config = dict(
    num_hidden_layers=17,
    hidden_size=128,
    num_attention_heads=2,
    num_key_value_heads=1,
    head_dim=64,
    intermediate_size=320,
    vocab_size=2048,
    hidden_act='swiglu',
    norm='rmsnorm',
    norm_place='pre',
    norm_eps=1e-05,
    positions='rope',
    rope_theta=10000.0,
    rope_fraction=1.0,
    qk_norm=False,
    attn_scale=0.125,
    bias='none',
    tie_word_embeddings=False,
    parallel_block=False,
    init='normal',
    init_std_qkv=0.0317,
    init_std_o=0.00543,
    init_std_up=0.0317,
    init_std_down=0.00343,
    optimizer='soap_variant',
    learning_rate=0.0059,
    lr_mult_qkv=0.4,
    beta1=0.95,
    beta2=0.95,
    lr_head=0.00914,
    max_grad_norm=1.0,
    warmup_steps=200,
    schedule='wsd',
    decay_fraction=0.812,
    decay_shape='linear',
    final_lr_fraction=0.05,
    batch_tokens=[32768, 65536, 98304],
    max_seq_len=512,
    doc_mask=True,
    train_tokens=203100000,
    max_steps=3287,
    dataset='wikipedia_en',
)
Each number is 128 + 32 x the weight over its row's rms, rounded and kept within 0 to 255. Layers, rows and columns count from 0. Numbers have three digits each. The size before them is the row's rms in percent of the matrix's.

# v: layer 10 attention value, 64x128, rms 0.045, rows 0-55, columns 64-95
# o: layer 10 attention output (transposed), 128x128, rms 0.119, rows 0-55,64-119, columns 64-95
v0 106:049125129120120114146079160143173143104130096124191119159125150183144137182117157157130198103105
o0 106:108123071124121187154068109208148124157090179116122119088131168150129112173146090133167161172124
o64 107:127160168093106104107178120096106129127102157131125105149104112145144164119080150149086126085119
v1 093:084137187079187110111140118175103146086134150138152159129070124096120171097153135108096180147075
o1 087:132112145127116139151130077162125137097123239104154134103179051124126155161104080101080131105136
o65 104:081165080080156113144147167154134189145122081122131131116111158138132120131119074085125091094138
v2 102:098135107172134129163163156147170116138115119117146063088181098122164142132111117144095112081117
o2 089:165088222084127168127193124112124178177113127107079124085077135102098154132122123108050097132098
o66 112:115125131216101132098073130095141103111089174099183182174139151146070149144106115126137187086083
v3 094:099152115112148123139159162161170138141101122143141161146059129222094108118155173107089131179163
o3 095:133178130178151151073163145116098164077122123066200173159069154126116102130096126113142155152139
o67 101:163102096114101147139133099105126157154191168148114097115151135110109131114155130138079118119155
v4 103:126093066138084125105114153161088079141123130113099123121160118199195160090133151168164172135116
o4 096:144139044109087101120206127125116063154162120135125162155150150157135127164133083101133109168128
o68 103:131129136145184193143036108145105157051093076109075076118108099078111101045095140116143150146094
v5 111:109148124118195125114087122157127127116142152116106102178110149168088175115135136124154145092108
o5 100:145128120161178102146075160175147075143159156079103098130186072112110100120141153112150097165155
o69 105:100172157147176125105170102111147150197110124157164208137090073146178140113153177096106164092070
v6 098:103162150130115136124114164119133122141067122124128096153056066159122113155155108200158127126163
o6 098:123112181141176122146130103097151147114150126106079153096083120143105106106081152125068120146127
o70 100:116108115127117157078181133147053098108122060114152066112125143128127131123187062107154127116143
v7 109:107112145109138097177095163153119091120118186185112075104094148149083168111191078168166147159120
o7 100:178139108141132096148162133161110108108105098128120132070104138099101159145144090153141112132117
o71 103:107121089161160149112095126122098166111111108164162059110170118158117173106115154079098155112153
v8 093:165150093148142161105181113121111166163087141122157129115114109103145081178122211171128117126109
o8 095:181093159168159095084110144114118083127122137165126175168122125142133093135159077126111080165098
o72 095:145125138093154181159110113090100108095183120111126153088150100117142132112110120138196136136111
v9 106:151122143140097149199140178062114117138126113130074103182132182128106106114167139102145131114102
o9 101:079138045087074154101142138153055128106124102095114110134073130131095180115149105104123181060164
o73 104:145117151200131106122140103138163140106097143155142168121156106135086109086087151154152153085124
v10 102:101143151116107113174163138111155106130066098108104133213102147143163127165173141096113119121125
o10 089:107147145120168137082138147125109187134065228127172071129137116113101154074122094212081183104108
o74 113:099102074115094143158148117142131105126175104148070131098176092097160127160103167076155119141118
v11 102:133155150116098117149120134168133097106226180162153081110161105104156123173168062100154149106149
o11 107:181134134157116123097131104145102141108075115117075096115178079129072163128153130128122124075170
o75 093:084122149129121157140072168112118126106107144148139177084064167134142099101055080139138130178061
v12 100:077145154111071124117115173090171114133098063150131098124171116108117129116151086118118144171114
o12 091:130114109125084088145087149131147104159110145116097100141107145103081120101130104119108126046145
o76 108:154131096120129139075130178103131164112181093205102120173125113142141117131130123120139169184159
v13 096:096118121147089112150104096142080102078139162128134187103120143211135083171110073180113161130170
o13 092:107083121110147077168136117212097065119114095137131125124110157109117119161084092106112156185101
o77 106:128147139180109097085107076084133161107158143129127118157119111134128118109134073080119075121152
v14 094:089190071160129106086117135154153096076100104077095185092067120162143164092063147114156077126114
o14 090:079129140187139133138181155082172077108174120102127175134097104135173151128125093118086131151110
o78 103:206112074079079127125141090095114152147115129081136153114098108131113089182080163107101114128159
v15 099:098093134159073121108111170115118120097132122089141125064038099165090140136185133158154123146112
o15 096:113129050181124146156140094213112140110129122123120131153075112141127112123137134159091097145204
o79 111:114173188128179128145127142108131093078167129084175128118154110116149155149134120131155130099079
v16 096:133151094099117122157174122099146109146088030114129098121120130130195106147094171134079148152112
o16 092:124119207102099118155163158124119109139107140130116146154135162136098152137079162085088188137106
o80 106:152108138105135137058166105098141131145161128101080110050122090101087113160100131146160097052149
v17 106:048092124103149060137147152175155106080170092126107079176156123093158150130119133137131152081134
o17 098:065166111089114112168092136116092109114165147108131083155096142162117133097135027135110115108148
o81 110:129136146140137170107157145094180133171121184128129107099122111141199147107106150151013102142104
v18 100:131075138059161102085186125117173080128108136153137144143102145159185129074152128133102146162106
o18 093:140129161073157108131159213109104160105127145158113071120060170136117176114133093163091051136153
o82 105:097132083129136179162125101139157152118100164114112175122190157071125127170145111132125184094113
v19 088:120057121083162129114142128078172147133076122176153094044111097155131078105184130126104177112142
o19 083:120147133134072152159124122131106173082102125122114172150063205148137179141155091143143085122094
o83 103:098119200107152162196148140152095153108168137120135097061126088084053129118080128111105149082127
v20 094:143144181122118159101184149183102114151106074188102204174130146129161140115176186124133137159118
o20 083:156146140109156131184072085127161142189118148113109151157135143127137088095135081180156102080108
o84 101:141169096155124110153099135113172129037140100126156136114124106116106128145117132110121141187082
v21 098:175174151135143128095155162091135143102185146186112117130162153097118140149128121098186216168132
o21 094:161108173139113130134090139124159152149105078105159182153114115175118108103146068155137168121119
o85 101:044156044130139101124149133168093124123135169174092122138092203144198118106119106159118073104110
v22 101:045162133143089094088113140134144124133165128202118172159146138126108112099159128131115137191100
o22 093:192124108106081112124125101142140100118106114177114148150168079129161137129060141135147079180188
o86 109:146151116087168161073151148142109115093159144148139124121140131151163125122153118100105219161130
v23 100:145165108162157143137140102110163123147140094173146144130166117106123160133103096146155166121142
o23 086:162137105116118074089049110116122064208141094134160133172173081133094086136116165053113118131098
o87 101:107123100184140127135162133151148096139076204118100150128124145130138117091133103129064184160144
v24 095:092137100057109119068140128088104108134119112146169101131117126152172172119096148181120146115120
o24 096:151092074153153108116139119142143129110087136121125095135155196123151165152127125127134154123140
o88 103:159184150099111150133137178166128154154175186125138082115152122146093128121132121125080170149128
v25 091:136122123089153153137084145108118206147144112139115116182113121108160120142085175100151126183119
o25 098:218088043111113122178127122154144136124143150121107153180127148163116086153136187134145114089143
o89 093:106187115109137192089157185118125160160128154144146126127103140117175164128182076115209149136084
v26 095:154171144146108122157132137075074144103150178153142139093163104114132125136227065160103117134152
o26 096:159087112131169097155097154118111139093174079129133123112114141132143062088176121205152081073158
o90 100:106150118214116182108121131118096161107133090131117093153183113141104154091094181047140162154150
v27 098:152195116129183113156140194136114173159154149184185087168134151131098092189112106095105127124130
o27 094:157052151121113118144121128111145136200162189120130129162067141125121088147139124095117157142129
o91 095:113179094093145116104162120167144142116113149115128179125174142137128075105118095220126105141073
v28 104:128124142204130111127131161068109160143079145109163102148146155134144127135112150157176135198125
o28 094:170162123102052133107190171067090195133191154097128128127140164137144130170159108109093126127157
o92 113:101176116164212121131129118193116111140106122153086148118127122158151133109121159161143160095107
v29 097:159001132067150164128103111182114083149129174124099192118141127150119082090191131125113140055148
o29 087:109124154146125106174125140155108063053107088116170120177033091144134152093139080139097115116146
o93 103:168138160104127154116115131099155090187108126123134199081127139088137136120125075126154134087094
v30 102:104132130148117127109103112109158054120127122154157123099161093143116114085170113150128207104112
o30 092:151104162115092083072109150124113128143101158222105051109093162161127115034083087111106100128105
o94 108:114120120153107119203173136131113073122148059111131083141133107125185192102186136105149131102126
v31 100:212120157163068104077202143150144135158113150165139097199115130100130104127089120077106177141113
o31 102:149076162122152128048067137107155094124121170113152123133148183142133126160143078115156108110086
o95 095:096129140188137103144104149127080102203152115125170142150138114116133179110113161115115175104208
v32 105:184153113134176145196132193167121088126103149139166111152155108109142166036110106097154100126154
o32 096:152099194145120092065163168024108082180168132086106084136128133099127125149141171188164137152164
o96 104:098177121089186159134175105184127124115160135101177091104129138126180093173162117101047116131126
v33 100:129087123131120197099147076139122113121116117126096185119135122138172097083184146151060141157148
o33 109:130129129129104079173091127142131142118090133136142089139220085108108101123168100136112129242124
o97 101:151156156177164149061136105141099095128093137120095108136066104139137116122088151089127152024166
v34 108:072141139099169114096173120150112119071131142225121158150130123208034135128083128141117135130113
o34 094:157158168132104070135183129139098161109126127156117105090073139142155171100094069098124138155158
o98 119:123097099181166157147151193078105101136150143098167087216140110109137067126188209165137114127084
v35 104:148140107122120115111082137101106145151141115124193119085116129173102142078096085113146125097151
o35 097:145133087150134091075123151155126109112105163080138072121123110074054137074133098121156168080156
o99 104:202116101092123085152152192165092126104106089183065161176142126171141108135129112198122111159128
v36 098:125134131137147146214103119115105132144081134150199190127121141057160147119172153138120135161117
o36 095:097120164138145124082061169110112117136089116109147162178155133143129130132140135161063129123131
o100 111:125157079153114133140208048122141146122102138153108164104147089104141136112176088119131160131098
v37 097:179148133125157087174120104172148143164156083114086110128152102143161167152111103120154080101098
o37 102:176100087130174055136119122089127129117202105116111100143141142132213141131107134067130135100152
o101 098:088156173124092183067165111125101094158040117145161117126110111066119127120110147166164139170095
v38 100:109133177087098126113146069105074166142129137113165163139091236124099157099138139168141163140118
o38 098:040176135116121154139148169151092149136051183149118197105135092125104132157112157118130154134119
o102 103:130110117096132119143155183142138120109156110132131041162149133146194137140153093138122106157128
v39 111:180166098098167087081163156102155148143164135082213109129091072157091171159156118174114118068113
o39 098:111112137075169172155192160128111118140166098109107126130104189095154158104131154171103138083121
o103 101:092136164122089115147121149144087105118144149075143093152112099156159138108121083120150080138111
v40 099:142086126058121131148085088090150183132084137155108126100207221133075119173162147115151077124137
o40 088:135156100171113107139116145124169169104078098142081155107153150124124156114169121121163134141137
o104 115:082122154135134135130135079129109100164106110126104117162131112088151088069127121133089168126155
v41 094:160075155168161123140138170092097109127110118157064168143118172181179118105120179118087089168127
o41 090:104114182131079111220123106071116152166139154165144150092180113148094088119087117115164092111073
o105 100:148098119160072183099158138132135071105119118147165134123156116123199173112110173147107200187152
v42 092:098169122160089095090055135190143110114160089128068087140114192130146114097124090108123085122142
o42 088:101132130055063140131062118147177145150098106117127187147052142130119149138116123099147174130151
o106 103:127128141153141148130164162115107132096143150117069068111174163116132084149111197112085133129127
v43 101:156131143142118115087136115127121128077122107168154096092184129155073130081117181117103075110125
o43 094:129174118142140065031148085126110091094155137137128054130172140136168123113103129139089148133122
o107 119:134092160127097176155117162090163171178115057093107140138094123098093143147127139150138117132151
v44 090:098140142222099144101086119091114177177057144081157134108127103115086173061131090116165140140141
o44 096:135106088196059110071130154088133068201115088150124137148085146120175156112120125105080128158163
o108 098:085187149090176095186134181143104130086164185105176117139135116166067130123106156136186124126138
v45 093:138142130139155151132138055065100133155109137104076110086156162106158148055067177139120163111131
o45 095:151126149139133121233140155151111065078088139142111060146109132096127139127155060159100079146121
o109 103:144132156108112121065187110135170171151154144107104085145106103154086096109114149145119204105136
v46 107:138100103129147159153154137177163153108165088140128111115181103146143083225155178153164148093129
o46 095:141147175101132139133105146123099141073109148128133053126162106121152153174149182105128098124166
o110 111:126099117147178123148130072105177110092143072138145140188076121124088075103132077098186154139111
v47 102:107091171171120135149122162127115110075138100181100114157094171162116144133147096132150113211126
o47 099:180191124158133193168162086121145150145131082138100183107160137183101110153158126105159086118139
o111 099:074113110142148072065162180107086155085136152153171104063127089092123119093092167123107139096164
v48 109:132073159099101122174121118101161143169085124149180076105142129114108148157131145139093119117122
o48 095:115134068122134110171137143100109146143156130121145139114081144125085223113170098095179112068148
o112 100:148119053153119171106105099141141151119117089141094069129110130128126075083108155115164131061148
v49 103:161064098105116150155054119127117127141147167207186100093141127062139108084194131133173133149131
o49 096:088112119111094118067151054163081120129181141067075183162163113114125078154139085102184111110165
o113 106:126104120161130133148139163132147126180085102200152145111154115147168160104172170125091157153057
v50 092:131159084125091091148081133181154080163114116088133119164173199122095159124109100126159196096156
o50 099:129116127131134133109073156130142099135060123162196211185136069137111143109139152095099126106166
o114 092:116133126092113129131150089128138114155164151062117098051114197121135149110116105150162133177098
v51 106:068114097152095133178073124195109139099108086100132126132190148138104140153179142125147206176135
o51 095:129168097123159120170111125049131154147147173139164116123122128123046193112138125150084134123119
o115 108:163088103144118144109145172170114058084117080103118183152096113157127078169141091151146087118124
v52 102:153123179144100089099085120163125146096073127078140139140136199058124150109125159199159182154130
o52 099:116109057125095124181065150106160151179121164161132144131087155158092169129114133132138098114126
o116 099:104150165116107170126138093122116136128193108121119086179146150172103116194132103123121115134148
v53 100:122148132143114076059125083138190125101078065124151153117140122096092098121094119185034132120137
o53 092:083070120185159080071102108103112135101131145150096181130138101117114087099115107152083118115114
o117 104:083136147069079136228157169119125102172128131092148161127125198133146089155140197147182066154122
v54 086:167129185140060108176109095163105140117074148077120091102117140138132197158071142105077165177143
o54 088:146148114122123129173127131117152188140066106146156119130150151194150166141090120176121100158113
o118 110:125138151121146139087146144097100126149184146112143118119050076059112140134186132088125164104169
v55 095:069086107125093110132147085145143098129129082137093145098088122115079140107134068166171069139155
o55 090:181104108154131089080154095158129133118107068133130126133097106082112139092152046093077138122156
o119 118:078171155116089227124121125089118114124137147105155136115101165140102166155068177175188173139099